config.toml
num_hidden_layers = 16
num_attention_heads = 4
num_key_value_heads = 4
head_dim = 128
rope_fraction = 0.5
qk_norm = false
init = "uniform"
optimizer = "soap_variant"
beta1 = 0.95
doc_mask = true
train_tokens = 344100000
Each number is 128 + 24 x the weight over its row's rms, rounded and kept within 0 to 255. Layers, rows and columns count from 0. Numbers have three digits each. The size before them is the row's rms in percent of the matrix's.

# layer 5 attention value, 512x384, rms 0.0425, rows 188-255, columns 288-383
107:144120139117100132145109100149157116175122119110115133117095154125134198116164115173125122157130137151122092149093105111159141135133122142135144101123083130111154138098150122170098107123086124097140132128157121123120105140133122168092104110088120161194094080085101162123175135103112165130
109:111149103181138176143133135092124123112117170107151103146155105146096165131114101116122120121164135147137147111125155152105151114105123143120104103088128116140135158153138130116128125156100100115145131090150128081126144124156144153106079125097073147186121102111122126143125109120191131130
094:157174115125134131089108125168133135185151120082137106101097100122120123092113151161116147148151142178095152132143128156159143130083142092138124129130096159108131106148118151131098151132136126143201127176147116166109149151162149124128118121133151155149161136121126091109129163135159097136
100:154123132144125172190111098178153142157114121132142112143122100162121146142117125132131141131145131160152139166141191122175141148135133120090090120144111128157138154087142140141133131117111106129087128160127113120148099140124144126187123154107115162118138126137138165175151129141113118108
098:110182174072116133142132122114109112108087138121130104090149158129108139141156128150122138114165150138160105095134105145136115116108106125140132145098091150112150173102152129125152135130114096133103122140113112089152136136133124155152196143115140118152136138122142156112117134143150151136
102:138111125140124114139142157124144135136170121065101115116097119087096137121115056185145110158109138135161133120120138132093102081119145103150109116137135087143129110149101144132106104114130109125130127130110118174111129092149147173067130127149118157136122126161126102097113178097102128086
106:127157099102106145154092127116071134121120111096114121126102145115157110147106168119122134150160077096118173154071137147102103141128100152137101112164109153164123145159175135125098138119111151068183137174129115107155125131121089107111152105106113112122122136138163081129131140129155177184
112:126158102138131140149155143132125100111145079143124120145125166134124166149142181168140117153096174105134101108155137117171159136124108141115137090122145167112085187113105157152160115112106162159150120151113120108126151150110117114155153167129119152104119149113201165143130096162152126095
101:124105120132137139125118162148145134153106132131142118130078145141113124081131161086157127112122135169119145123176126126139130117128113128148121163119148160106111107140124126154123125090082185131137105089158087177139111105136086170111158119167118095145140104126104096145164134116125168105
112:140114139148118115154101143110148110134118117102103135107095151190105151092096128162088134151107112130118146138110156139131127083089116141120123141151101125148143108159114109117128113149148106116153131171088126170124151132161147162099155153131127138163194138155099127109109162121129149153
101:158128110139121127136125145118134084073120169129126097123128172109106146115120161126117093112142109169161115086157146160141135085111090108130160143093132162137136126158132116125141099124132101143088140137112081147135106115136118173171156093090148093150137128115104109098155178141125182152
105:120120097114077102110131138099097123087103118164107152165123143129169127166156140093160155104122100117139156142131134145099105190132125164127137102174115143121165149147138122110105156129155133110124133157123102109154151122126143091103135144107111115129130137145144179126118088120125117194
099:120140131104129135130117158128138129127138104101108137121124120109121130116111101129123178107075093125133123127104152133097086127144166127148164115128121126130133088151079132144100144115161124150131161122087171170072101110133145142110084146152190150127140148139146117128111120123120140116
097:078164096093154146132130124109130120136147098084122112136125188101105123142109068132102121139140165137140141138110151179132118123146165137141157144106118132097137140130129133108134110119124110154105125114127112189118101100153130120119136125122156181156105131131159129128160132105117099067
103:146110136109100085126111132132115148147194163109146163113115132139129116109134126138121141104161158129140109124095146109126089158127127095195137136167155135113138131138140176129178145089128086117140110121142110147123131121151109139122184082118114150092146129123132129083164178138075105143
110:110094131148141114136159127124125121138130127063133142131125142122098103137087080127107177109098098144121124158112148116142076101144167115108103126143128138107110125174099122157085135151118107109185123127093136131148123115091175131129101112123133151116157096116101085097120160113109087156
099:119115132116126111157092137134156164164156165130119091121102109117122121094117121147153139111130102116132171168154128129074085190130146133126145135162128148164146099159134108100117136081191146109130085148119139135125115103145130097134142128131127081129108110120092096107131153135069116138
107:140127093140117127111098103127104120145126100073128099141144113107116118165112147144108142112165153100100168123154147148115151114110117087131136089106112133147119146136152133119070139118154135105176126162085104105131153079121136087117131126131138118150120129152132105109092133086158106145
099:105156114147165134198100133141093147159162147111130118151092153112127112086119135136137133105144118114116153145129133179162111118154136161141114140134141118111116175137128131118129115159097143119111141146130166137151154113151118059104144147156118184092146137103143131098134139132121144108
099:145100106118081126125146124148124131115077153139090130107129136123126096093167152162135089126153121124129147133120124132121111108129150122123157164162148157138137133146130123071161093106133168131105107108128102160107156147142083158147148100125113113141131099130102128163152135153079158116
109:125121105120113163136133096042125137103088138109092117141131126140153110132063113111101112141079142061129143078109146136102138121143111126109117117139144122134106164188112122095148127170146118071099118180082111135159126111123138082114130155096108161153129112142129107135089149137119120177
099:145147155119104130104142121129112127110117122170131131130175131108171102135155127123161124102099180153147127108130138107165114158134130169109153127136145112108095150145144156132193178194108143147138130134109105150140155123120154120147134158093143155110122125102128139136157153152150110089
101:123125135127064119107145143084102126092139130183133119172154124128149142126125166143121149107177131103149124107117176090134111159148082142123120123088161115131150133113137131110142132115161112132084091149151109126175098151161122129151170117079115110111112125118122165124160120128128110166
094:093160104141193173126126127170079141149131106128156152122117148151123098112116137144111094155125144126150080111164117110130157078093132161131141130071151175060149187125116153150139134161053189132147134096152130123103113116093135140112144121159122157102132133117188120123109091137166130116
104:159086133150120092144130119147106095134130112104099113156138108085149173135145146161160068115118105162111107147125136129109115157152141114118180115166137158155141089138120144122137130113131130162087107112146113122105135149147129129185108127094108129094097130109105139132144150114103160098
109:125104108086130120127119083149128128143141069148109128116126147110131164120106160148118100131097165098092047105113109090112172103163127120099166146117107135094108105089111135142109078114119104144082158146181122109115146127157107098102134157123106147106132152125101135131118111128125126130
098:136156111159117128113162119140138102136114164090134109108130119115158142166072105117112063110162124137110172145127131186150085106112122109107131142149143132127141125140150161106137114145108124131183096150142133116151113121113104151139138123069077158136116131129099142139107170144115156148
098:115115154133127130158126095123170128147131092083088169133061169138119153156156111147118133119128168172100096145103103076131140114146109141110162102114135143158131125137122120163097081189127141131135138121151167152098173121154169146077094159149102143146124111103118130100181112114138103139
094:130139146117068112116153088096143131150123124130136102145132118145115156116185133134123156106151126160113109150083151060119155137129099098135134087130122155112152124136170157148125162095183096095144087141155151089106106135136134110092124093076081082137098113133111119103158137123098118141
106:151130135124157145166142159116163109121095109145098080111109142154096113105111128103128075165068093113175116153120141141143103142129110131088130128136127123161114104117089084133150096159105144141122154129075126108126105083090161142116125112118175139123129133147145099116129162142149137112
102:141170134115136116153124090161132140119164153118075147134088123123110156138125113141112182130142083189127163163108105134148153155101137117104156107147136131151136121157126134150111144114151109134205154160139184118091132120113129130112103110119125128163124143120117104119155128165155153140
109:161120136133126137146142139179124149123122126158131128098089110139130124129141131134109119121174110101122114147109093136165108123138106103111115170103153124123116130110140149114151095119139182132119133133113142109126126114107134190128129130141127143100082120082166110144121133133119145145
121:102109106167141140135157146123106142149126108142172129110064113110100120151141093123163111122142128113155093105152148113137125162153141144136140108100173128108114102126113125142127121171072141102181155102117142144121104105125117167107123132125164158159093125105109142123127135120104118093
098:124129128133153127150154098099114117169153123136154082145124130152092139120190137155137125114131156161103085128112131132106154110156155118153142148155159098093128164144135142149150157128117070125099170130125105102133131155149106113115150149162125144141153122123091139121093125132136137094
109:109140143132071127116108105108149140136144177108119125172184160099143131133128112124150179097158099135101127111143123165097125158119084155113123108117097152126133100169125123179077154158161101111098100127134151133136152139171156109116134110114117124113157170152173146138132118161112139168
101:089143114138172132125122088126131107113119117110132147162152131112134108151059123092166117114099125137076093120098127121120157161169165130135108152115146118102081118099122102136124138143118137140138163100173175091117093156120120095193102160113118153088136123140115140154093088142123123124
113:144107136113096092091130112163135114125096096114112104123117153127142126127108150145116139111116098151123124151144126106127099103130135099138154141169102150118153076169140108134091148138150105135123137157142131154134110143128126159119127134099130115076131118125057124095117144134068159129
115:133150098112145148154153125201155151121150155117152138109151153132155150134123127122125161127156164130130148091153128157168129098132155085118108171142097120125122177100145118093143103121136163140123115138120093131115150131129131117119174153174118140125126150132184142115138116125130112094
095:110103103128062101181170141142094133110122140113117166103124152108147102139148157158141148128157100170110134127132121145096106142129147121144148103164134133144136141157144119156105136131114139109145147107108128164094114131144116151107141131100158091125166149110161164141104138119125140103
109:112144163160178157137166167139177112150121141126139072122123118159123101130077099111102110114157107150114132126174170184162136130126132128115108151113083091126157125142125107116147133177112129106051126110117123140133108134129113089186093135121138131134096103122100142157133118102127144104
087:157123129120084133119119106159089138127193156156136141111128122145127110138147172132107156103183119133096135174127174099135125150115135116152129150170134131098151162119148145112131134097124119107174100139107112103135123177100108147119162137131096148125116125126125161134139136094101121131
109:107106109103151078071118177148103100105128130172112146123145126098135103098117104127104130098096114121147174126123111096103093120122117126161124158151156098146144099175143115096109115094170086144132138129113129178128142147136100129106113109162124089139116126139109126122151143119143098098
105:122116138112172086065114123171132140143169116158134127154139129134136120161119098081127130124072093120148140161156147110097102168129154112157116111128106140129129140132162119160105163117100120127107150107107129132140124096085181080118096118133128113080124103148110090107108122102123122116
097:096103117166118108111093146099106112140144114156134125173094133155071111095107124109144115148068149103130116175141167125104087114083105122118107115136118098138172120117160103154154133175113114119162170111169129164107140096114115143093126113146091127113173142133102147086095146098127113134
112:118159164127137131140130154181123134146176137135147124140156174147162124136126114106135187120152136150163157155128139119136110119131146140156124166127147129160134157138117132150138105113164150086122120154097165155132092118094125090097137131128125134122063116147117113137153108109080125070
099:180145105128077119151112120117137113151138128144142146131114143152148110115133176151086138147204137141086124153123147114167166105147103110116147137139144136147133145094181159158155105116112080087106119139161127129136117126113116151119169120074093140109122112103161138103134103103136145140
108:142100138131128141141131091165153093156125155090133146145121175174154151143127124102126103131117127163091152144128117118149139125156177151095111147125139119108125140117116102122128097118085129108109120098156137143121118147110135138108141153133083171157128101086066129156116108129119140119
103:121134123114142150142167165133127160138067133158137092114131138064128135107150077113116107127146124120158113119157100161114090148129110088157157143100111160124129086101120134104132080115144121140104120133133124163104096106138130134106136135139135124175104129122095121107141140140128138048
104:095130091123124116089134111093129137090098113137147125154136140140157126157110142101110148128095162095097122111111128084093146105172110130129114111102134138137096128158104095117116106145189134134124077146112138152141090093163143091102077142117125124149112132154113129113112098110107100164
088:181114088110086135078145098156127155163120101125137168137134094125153156154133163124114138153131131145110142144106136083131172103112114130117168111156101164115119095106165133152118172121142105126175104112157124117102117162143100106165143112113102157112138116125123121134077131158100128161
097:143131166121094127130115116135129154138118144139108103121139111154129147108163178137087164108193091120118104172156128087133182104111105133112146158106127162130101136139139156125167138116139168120125078158147138072160101143126141105127122080121118111125131108121143103114137100125100130147
106:084140111134092155116142124115144114112135161144124115124114136137142130108161138075145137087167100144152132081109154082126136151125137133132143152150136135121133118136123118156145111121202171112137075108106164105153129107143151123138139091140136083131091125106132116115169140163100155172
101:163110142108129130140117130141141157101121111155150148104159075141119146137103090170099119148101182125169122087132136148161125132127155129139132080124121106097127145133117153090151130140119081167132115133087098106123142126116141171162115164136151169185132102132119136119125143125165122117
103:099094123118167111124133176142127104105122175112128119140124112107141114105115171127134134145152086100096152146121110138107094086111109149108107124130165115159133092146095080132104134133116178120112116079147155105150145125132106122118135112159103099097143150154136124140125121139142186177
105:150131102151126106142128136134145131147089096120110101127118117130107130151132142142112091143109105146117156188138158163118149157083125114074150123103127129169129098128149085111095170131113117140111168138136099127117125114127184137161113149126172171170150114147116139161088144120149101113
109:123106138136117096104103141104119114159145122106123115165140147143113154119138138166142115127072147129114111189111150116074125181117104157142107109093134122116112113151124114182115176081110107143105162098130124110127133153120117086152099115101139133104132110126129146169157131095098082156
100:137114150100190102104141111120091089138169134122115115146162135128148126144124157123100085154148100165105118142136102111111147122103171140123179111157122161123153124136141147120146161126103098108166092112152106157087135136150132155143123093100078098125100125145074101137134110141117201125
102:124119131171139141200128126137120119137140105103118125127131172141116131114087125136139182128111096154104113169099138088099155109154143134095147124140109119138147128147118110137074104112155118107168146132120151095136144151119131156079109124095065143103133186156085088127117127126114110173
100:132138134115135134155095095147138133120125128132139142096133088121074120110153161134094127153137111131112103131102091144124214140132074141121113116114071113159180106114148097132089116151141098129099156108142107098101133138150091111101126132117146124152132120146154173126110122156170149177
107:136125124124186103111145137133109115158125124139148127116160142127156117143156115129113066175090178178118120137152138120130133108164167141136108130138171141125110144116122101113148143154115108142113119113120128144119135149113126148118119154170133109098147123129086154146083119131111152074
100:129129104169155133147124161129127122140088099152119121154122130149119176126090073172096098163110165140131115168173111171109112155104102157121133114096108126137134127110103118164160113154098143121106198123154109130095120120115144156094090147157101178151133108143137160143138098114167109127
098:125134118143111119134175126117126105120118149102146129164158143137103149141109108145116160128140076166140129176125138156142094117135161103103129140138137080140152146145124087148097159117119076116111187126104107100124129170113127162166139154079118137157154105135108125112097112096137141155
101:151130144123101098140156131150132151102158151107119103131102132092113153082096102154117097122126136099177115132121152155108115147109121112139143108116146128133144107155123128088155095109140165154123134145111101141137158131140143150107113096099133154156083129112103112134162173122152119113
113:075137158120064130106139116108111101069129135143111130143196137151121126139108119137097194102135104124154091088133136134108110142148138113159100149140146105118144173149137113118136149137175104163104152161091147120141101152145140120125138134117163102131116116151159160129135094158145140148
104:144158139106116142105135175162139110129119147113111136111149160114112126163149087154098136118162103163130113125155099152114118113121114096153130149150106149123111141174142138171082090160138103125131138184097139177102154098137168155124156153148156150134138127118173090128126126152120154100
099:185110151094101087126112104161162149112140116141130099111092100168123169160113156102135113126119078119094112184119120140159146159127129118134148128157121124114147089104124139075139121115156131141140128148133113095142092142147130160188143138109127147164138131140075149121114134129149124109
118:132125160125119100132136162091134122160107120145160114128166154115103127100097080155137152133076154162159078127136120106110103143176149125148143141116142131116131085114124125188118148134140073130070141124152125108115097139105134152132116110117120123098118104117107136127154100116110123127
096:132118112125171163138139106154131147182112136137158091109127120144132088166138144108103134131133128143130176132158140147146147106141157142108122101134160134118076147099135144121116158133095138144154127140107127138136122141142146070153150144153162117139127154147090109154098118119120106066
# layer 5 attention output (transposed), 512x384, rms 0.0674, rows 188-255, columns 288-383
105:152071150103148120154125114159136100141075142140134157080126067135118109104132146150167093170111130123125129114096133127139152138089066111113098110133162108108129117173106131147098145154134109123114106107100166160103156132107153139115145103128164140138104159170179158136144155134122149152
107:131128142105146137145156142120120125122111127079110114100118134162152087128098123137085093086113110105150106126119186106113125120122090103115099140134165128133126181116090133116117123161160115147127142140114090126130127121169098149134127086132159156148132095123142147173118124121100133139
094:135144134137104144128114124104065166131130173118140180085112130144092136121124125113078150136164136118143129104124085109148152161146154121104148147131129128127162110152123133152110112137145107111148129113158134134108124137142174143138100122142107149148110132074138137153116135140118134159
097:129131130120149134162119128157166141166096177082146141149132132117094138127106099121125126136125090138167111108127150172117143117164099126158151117133119138122123125147106126118087137088148102107118115110110099126137139132133159150118089106160134163100155151099171137136108128176106118092
100:154091093144110187113102120138142076123089160117141064130138144123141143133139146114140109111139100147157133100135162130137150134134142133124141145130127145113113138135115149110121128118129117131150099118134103149138132086166124127124122133107132115072175109124134162136129148140097123101
102:149154136092140096136102137118138122110136108176112101098107097135147099077122135129158110170110171128096117139126134087161144167143138140121127128106128142139110119141127150137133066135122137156094129163143117159102125152077133107138142167109151085096113145140168116140130148121142162118
106:137111156113112105111091121111121098109111127118128128186139116111152132118135085140131147145122174143118128121148131142144131127117153161117126140135121178149127087144110137134137131114104102116174117105126132127150136135140126128156142085134159052144119113135140180105120131125138139133
109:110112166163169126136156111099132154096062116096123086140175123104142134153128177154164124107134107115128126160161100131100142145111113158130133134131141120102141162095118113144141117116119121143126127112123171098132112156157108130100149104101146140139093122111116127154137155156103107145
098:135166101112130090100123153131103157134156171115143141121093080117125115080144131125181116141146171116124129141114126096134121117139135133156170159123124130148139138127136136117114109135150132143112127133132151114133158103111111147138138150152125171142132164098132116079140126116134138128
107:176133154134102153122116134107117117119110144115091132151137139135120103088140104150107094137119141142148099137114139139124120147146133135114119171145128096148121089123107137146132126170125124168092119124141131165147117138136097154127138144118128098136148129158110136155116135127097139137
097:141125140135121150105115150120127118140129180093114108151148178093120128152153138156109109126125097143158123129115157176089115115174142157106140163168112143121136104135139116149116154122134117107127153118152104137173134101155126136146124149096132158081152127109058135094145103179110134096
103:129140176134160113089154106140119107089166071143084102177127133093141160135144110158147109069107121140119138161120105166134126129131155117121129105162140113141125121132098128111179127161110118083130125145122135138147106114173108069138188141087146114158146098130086111108125131117137115116
099:129161125093113112140091111109143132160151144173106170096118123137112149074144115125115121179132136155098103136140080129167116179148141127087090138090127093129126114144170120143094102146140146168131129104163166165126142161080163159143094156136115101149123119147132118128157148157157155138
097:139149088122100131123109120136146103104147145173119106090136097140149124088077144103124128120139125181093105130114114141165134164127153113121074127094115137149128155161089176140111105124124149146123122144125138129122150144118105104149117117140154129085096105133134104144103151102139118137
105:150108111174128094086094144118113139128166113135116114181157091111128141136145139150150143129125188143156121096175127124136124107130165132088169130113135141122120093125132149139162099092131139112113146153139142111128094099112137104093172162144105107088113149116148137113127134113116133068
104:102150076079110127137136162138119077128162140140101164102110117179124126102137103131088137114141130108083118145097098118148150165117131108138138116059147093140116131131104114135131116157130128168085152125120111118103143178106149174142072137174131146175124132094126105171103085129126141154
100:144173168148095101079091096153119118137179102143129142186108134043098116109144081095146110163114169158097093131122116148176125150170168138106160127109116137146143103160131120159143112133151125129134111169145109155136133121080151104151165168117118102107162153113168147121134148124157118086
102:142176162124140107138093122104110136096143135129098112122118161129154117092110122133109124111139130162119119161144104138115116142159155160074138148167138105123154134127092105145108129136148114136160136095166103154122133181141133095202109107154159084113101137088103144141101098149105119154
098:117119088115097126114110140133116101099163120120125111127131103141137124090126131087115155126132135161155159091115139124150115114105155126170162136139110175141118158102143159102137107102112163137132127138120096159140124143079145117132080102134142145118091110088154129158105136092111078125
098:125087147155149088140176149098123196119135143096132094160123121101134116194159151161144169146113132080155163114135120111129089097119119132139127131160131125115142090130152161140170102144129118100108131134108130129142114091146130124094141095069096135098118130180084152082174155153117151096
101:094124116094118140155111140127130108112099059160087085126137158141163147136126106150105121087101099160109119138148144134127105133117112123131101108133114119150100147091118116098163139164117111122106110108139119140160119152163080129155133115074143087144115076158100143153137145139136106128
090:075098113141145093141149136129111168119138127078128098136133150135109123179157135137113142111106107117103134133154131133121100123138119129125135112135119154127084146118133115113115130101125141107131154145148106112163104168186087091121176137118109140151116101109070118147136134173131087137
102:100138133160119134106137120126117112133119116112118088156175173094122120179147125157110099110093149155143111125140175139101121102153119139101145130133115131131116109119114117119155137111127117107141131148133130119142101113190099092150196151077090088110168087128090151124132149108109109077
095:117100101148167126147133157110129112123119156101140113092137130165142127134144187132170126105139130105128172140165114119099145117093080114112124115140114127146131157120131125128130136094117130134131155108115149081142124106116112135102103100134141154145122133090142105138130116119111125148
102:150086149137145103116157116132163176147123104093108118163125129057112130198134154117138161170095131130151102114143132189129103116138149144135096129172123147104141089110161132163119139109137120074094125153117109155130123092128159103124131104059102159072124141123124141129165120149125133107
100:135128107073126157151074087115129125134102068144170113124127111133144128121098173092143147168102147166125146123158161148152154120098093138158094102160094151111115127116152124096124136119093132110139056107108124134087110100083125134154107145103114115107119171153145135107131119078150108112
097:135122146136119113116123152153141076100124109140100104178109177110140092156086126092124123122104124127181123134127157146123156133140142126167147123157116157146137100118118159141159124134135126115085142175105071144145085110175124123158122080095129145111139111120112133178105120144089128127
097:119131147110133127156119138122138098123120135132129117114112112161155118115139154102158136137099133153149106140073127127170121171080078129143102133150152093087131136168128116109090148173114084188106091104121154154126115137118110155154106138139156127178105158165124108155132118141139144189
095:143110173133120112127155115149112134138089085091123165132119095117080110151153121150128088176116164124096112135146127115141116159150075155065135140107155105128131113132110106145113140125139113116151118120130146135141116126161122123150197148121105076149127138157109165126118118112107119112
093:105134150135144131152081134118166084129117120143128116166126146088152141125134155119147098155125113163132109130138143140090137170151126155156122100103095101121108084115136125135135123139129130140120127104118089115173126139076125138152141155108170134120128122132113127132147140210166119145
096:136129191127117095143144150131119138153127140119147179141111125160104124111115114116098124153140149114127103123107088129143128157125117139102140121155166122105140129154141082142101128147117126164135136109129144153145132161115168169127109133148140127180131141128154117140133117174131136171
105:094115098132153128150120157164123108148140175139157142157120136169117135134136116101131162161136130108183150086111139111107121093083113124183148124120121121108122090132172146127123094124116139137126134160133119129096107125102150145120097123154120143114134153125124120117116114132125158104
117:094141125118157101133130184159141136119116120128128140100146137149100124118146136155126086157094143110110104131114156103092126113075130121126112141091166107123099130110130117101106064114141143165112141120124098151122131164070093141113145161163112141128138135128101106148138119160135137132
091:157108119151114133126181133122120155096095147100128129098162088164095106129181156142110131128146131090150142115156106129124128137099100150149116161127136120126128174112123110129064146129126138112110089104117128164112146111120104129096133114131106151121091120123083138135140108069138131111
112:149140114102121157103137102125141130133154126127104122132122161095140114149125083095100146115120137183114130127094137147165111149155176149095121132161124143143112106141128120131158155116115109099147136148163116115130113109187157119168163164122133105143141116128134117111121121138102125112
097:083143094095117111134143141148165080169113087142152113123153122140167134116061128076113148136110137158131128162153162126134158152107117124140108089119126155140090138108122108139150163102114130150136105128091089133126137143110123126142088123163143164139173146136169110137142101055125099150
111:122147168107089119113124147139105111140126101127127168152118112130067124118141152133101110217127158113141119144117109179136148150146092157156155125167097130134144065128169122152115141128146125090113118142130137177131110111100197113136113142105107111090121181142114138106142123117130151103
108:125109099135144114113085108097098117097168156116143096147132132132152116143088140117138164111138122119135112126149110123126132108138141142149173129159104153128144154146147161132144098093130134138159153108135156124149102143135151125124097095186137123087074106116181109138103131144109133085
098:127127130177147111100176131131138159113142128117114111154185119126108140179160140144119180160099122123144148154118069132134117107133163172094104140139166147118135102124129129167140152123145126082099142152141169146114105123139129119105160149137147137140118158133090084090159112121123180132
098:129136117140105177136158128166140106146124140136130163124125097126121117131117171099140119096125093104135161129099124153127134087132121093169110126133128153161152121105107154124123169136137156121103138166101094140143169097109133144112083097095126187077124121134113126154114136100115121105
085:121105157156126124116105120129099129148125137085140143169147104138076119129145112134126116154133154100162113096162126149129158119110128149111161150137125146132154104163123125152137132122142119118153132128124116134129085138138146124102146087138086124129094113114159141159119141095097135092
108:128158155142123080101128116122106156098202106136126132118105101129127113122138107138117137133138173107115136141130108115149126146121124137116115146119101119126182162142160154158135092164139161129102129167139158144132127149108114080105149146096119113116117118120104088095128142062180138116
108:136138139123109106135131109163126134121198103123113200145110117141106153134141117119121115133154147104076151147147036164161134126150145094115134075111100097173150114133126111119113151135137147103152160122116145097087160114076164104122091120142113118148112145088119096132111097112161133157
096:172128167164132145122144147125143089098130116119076136146128137118159098127168131152171089107118167163117142145125143103095117154117105136135114144133123076154077067112116141132129151173125131129107151138111106161170107092084074111136149123131159083164116140165086127136127093119126107168
107:105181126119122096136111124128126119116219147131095105139143127166092132140163137140114163121114129140097132131129069126146130137152145146111166135110096151128138151147120117120118119099130161148146178158169196115141115157096177101123109114134112121115090106094156086124123150139146127091
096:153124127156135161154144133122142122149099175088123109167157155161104128174132144131110153160131085148166125136149134148090143097166091198125172132157113149112122119151114121153119172095121138086134137126147115108144087104167145152145122101139114137144116119081114161140132106155089147109
104:113079119146161105182123124108168090117126139117133077106139112149112126163098140151118173108086107100186132123107140132137152109132112130180117129190136151116121090148075142125146175108133130103098130128108150109092143126155132119114117046113137192151127147159170087131126108090107142148
103:150177102118132120120095117142147108127135121153186097133086138108138111125095173119142120166146143114089099123108147078101159111149164116145103142124139115126145133157127154112109061113155135155128114172149120149102142149068130122129173175122087133072164137120135122134142148121159141095
104:096187142085120129133130099111105117110121077159136125121148114154128105097120128149136108135119113137109112150129086128159143151146087145098110100122178107123168141114124086121129122167126111149120142095122184121141118138150118154171129158134127110173086086151083110150116145089146146128
084:143112129152158121138161111126109177133100131115136164133120165130110134166098128162109146157158153106152139128150118154133140115139105129108124143150138135124144072114143094134120151091144103092138149113114132106121115127157178147106120122122089142166105152121107150119130119146085133137
096:116106104127132140158136130109088129153130147075145163134127111154078114158149141130106173150132119133159160075115118129124120079131097139119157117130141139131165121099134117121124154109102129094130128110110152099154128105158178163136110141112060128130106122113123164126106105128083113106
106:100146159128118103129138141132148120169121112130121119171127118117132112129137096134150100165122132134102106133104159100137087141145125154073161130079163101113135162146140109104154126150126096165159140122142120106183127159126135191139159159140097149155171083140137162139149153158145136105
102:114116125126188142146095095107118157119105143141137108084115140131105154125106132170134088124148101108142090130166150169083156089102092089124114116121116147102131127138111145132113100134124124134106125095127124113118127165146118103093130131101129133109113109114121115129141182150141139110
096:137133129115113119116113130113138084148163181152141139138123140132151112110110098097138154123137123097152153136089156100115143127115116170165135127111143165144126118123179128145156142141133134126140132168124119142136118116144142156156109105134137143137144150147144145107137129083137138137
103:142137144161126139147147111145149128120097185109149183111128134117104124113106135113098131112147080123155125136092110161103145108130148107146108111134127100099140110123080137162098151136131130097113125129112083137118139142092159146123085112142136156154119147110099125131102098134112128183
095:159139119154129138096126101147140109107142144137095150108162113111109130110144110127145097097124140161132117127119134156148167157137143110102102136089096132111107126126082105161096139131123141082109116153098105152067144115104110078131156137134146136126137148109111128115121118076110112131
089:157127163141135103122171154116118195121114123093103146132109123142132132173130153144113171138125158071142136141147080164125108103132133148110133159168150171150155079126153122126126160118139121111114133102137123109144147116180142127135130113106108157138125122122090135105172091148123141136
106:129109156092105125104104123100122101136123123091138141164163140117104109112131091120115167161112148120144104144145122117157155169121097146116100151150148130121122113135133104120121140152102109151129138148120119159129107145103152167123104108190157097140141165167158121147114110093112172113
100:132080166151136207145153098101120135116070122125149162114121120122133124117140124151127116105129084107133156100101120121107126091126074113118111130183155108078131126151149101137123189153108102131151132084120137149145145102122147171097110118133149116148099138164110134106162120113112112139
110:144132155142136091159145119120119165109127117149130105100158093170114125134129162170132129123133090049145128146127075140128161142116108150200134144152128135137143133131166145152085128100171168144090137130107178115115133145116092132110155088104133153116089130144119097112161106082150124127
103:185141142109133155146147137118143147088119154117113134115078130140175136130120141089140120072140079121141161128097120114099138131120083097169128131146121118128130169124114154132118107165131131152096128156126083162122120103095114105109091105132181143124107134087110124156133133186101138171
096:142136113148099182152178138137164098125121174116096134119139150170091156171130139140083124096144125109169144144113128167105138134132095173174105124089126130141116060134109158160120125156116104098115124136123113147115132101169118125123101116135130125136150124124079099101128077159104177109
097:126149145114133083071107140112124132096155129126159119170106097089144096102117120114142115175097167149101062098132169143113147147126144107115099121108104162082150123150122157145144067126096130130123165177128110137132121164114116112120173114127122113071116129148146121134127147111162116110
106:107151116115114156116176120136120145162138085121110085102169140154100153134127091139093117105115118149087115153138134141109125115099102138098109099146130102139131145151123128109136150139112113106153110142154169138168129139192119114118139170116124092117166062153094095108148155120136121095
102:149114111175127131119145123130138121131156161127099119107131150165102155147153115122118177106162075142110142132103048124158134132141147139100140160142116099111162132167121142166126147152126145119141133141161142139117158131165158132110080154116091138123124100079095126152137116157112162160
097:133142151159111129130107112135136086143093148133153148167122155083090143115103145125101098137137147121159113125127142194082157127143154094143136121160091149109146060156081135158152130129085119101129116142119088155103131117144131094135163136142110113124163133145110115121102139131119126122
115:151153112105126145126144150142128120158163117137112118123149140136105150159169148137124115153159140125143116128133148143141142176157119116158120124080147108135094125130144119089096137124125134148078101145094146128129149089083134125130153205115118173107181179149140119100146111122129141087
096:118132117145121121147162112104142180116132129107128151097152114162077134142113117114108171138138125091125122140150082153128142102118126134144126105122134143161175124132132125132069130067149130095104117085112151111134143143135145138131091114144138155125099157092106099131111096097161138132
# layer 5 attention query, 512x384, rms 0.0423, rows 256-260, columns 288-383
101:151144160136119147165148127123148174122155110146065168136158188168138141093126148094150090126073113082139102121124099143110164109109151147128181153075148109137113136119118119135097132142148156124085148133138148140108141150129119097131108145092135102166096122130145155074136136177114109121
081:119117151155103168158087121159168100181138119113129116150082115113109152131079060121132174111122128115164104130120109134134113134147134105156094111129106147128155115135083120142114128113128156141137122137126142165142115111131109101174135117151150123117111134120122156147137162049120168133
086:144097106108102167146167130131138121147113135161111163169124198143116118104135109094139147093145123148137107109154110114140075145127142127158186102061133100142120146085085159143152132192092136113152149117139087115138187135123136091096118144139115130135136133119175141121135111156102147157
083:132124170167154116125096145108135171118143140159111107146136109080137125112141146139136122144115146109151125122097141135131166108128164123104071145152142162112118120158140137143108156149148128145110115122149121127085128157118133193129129104136132112130105086125141122121107167122132095155
090:140126147138155106095088127114134148132119154147121109120164142126134164134146125123079077105075141066158156118094144128143154132088139130070092150115111161114126134145094114159115125114135122159134124096136146140097134142146136179169144108165093123156126115128167133140153178142103103109
# layer 5 attention key, 512x384, rms 0.0416, rows 256-259, columns 288-383
107:133087114136147122143099116161113092138130124130150098124140121134129107145103120128122132150135104107156101123100159117129165131146058108149111137130107164197132150115133125112128164127156145104113116134124161154178131096186158159093170079133146092129133153149154127139106125117134153157
099:082158111131096096119139141146165208173136167145150145088159159114126117099109152149106112152146147130147115128102149119107148139122132138140168125130124156109103107100102143132129147097131123126142095101134144129095138135129102108107115183129096164109102149107099150094118137135106113100
084:112149153148134115145156100115128180152128162098150134121135118082099137074131157164119115194133140121136111137102153153136098130148167105093149096100124123124113125104095131107132144115096114130130146084080158160089095127110088135111132133144097113117090145093118136128128151135113125122
116:185115115105141119125173101149128102093127118140072130154088082088124104160113102122145177120152125143114122136101128159142096136139108139130164139148160078139140145109115117071129086164115124162125123138126120154128140112104096100135109120122135096123139150123145147134109132143122147138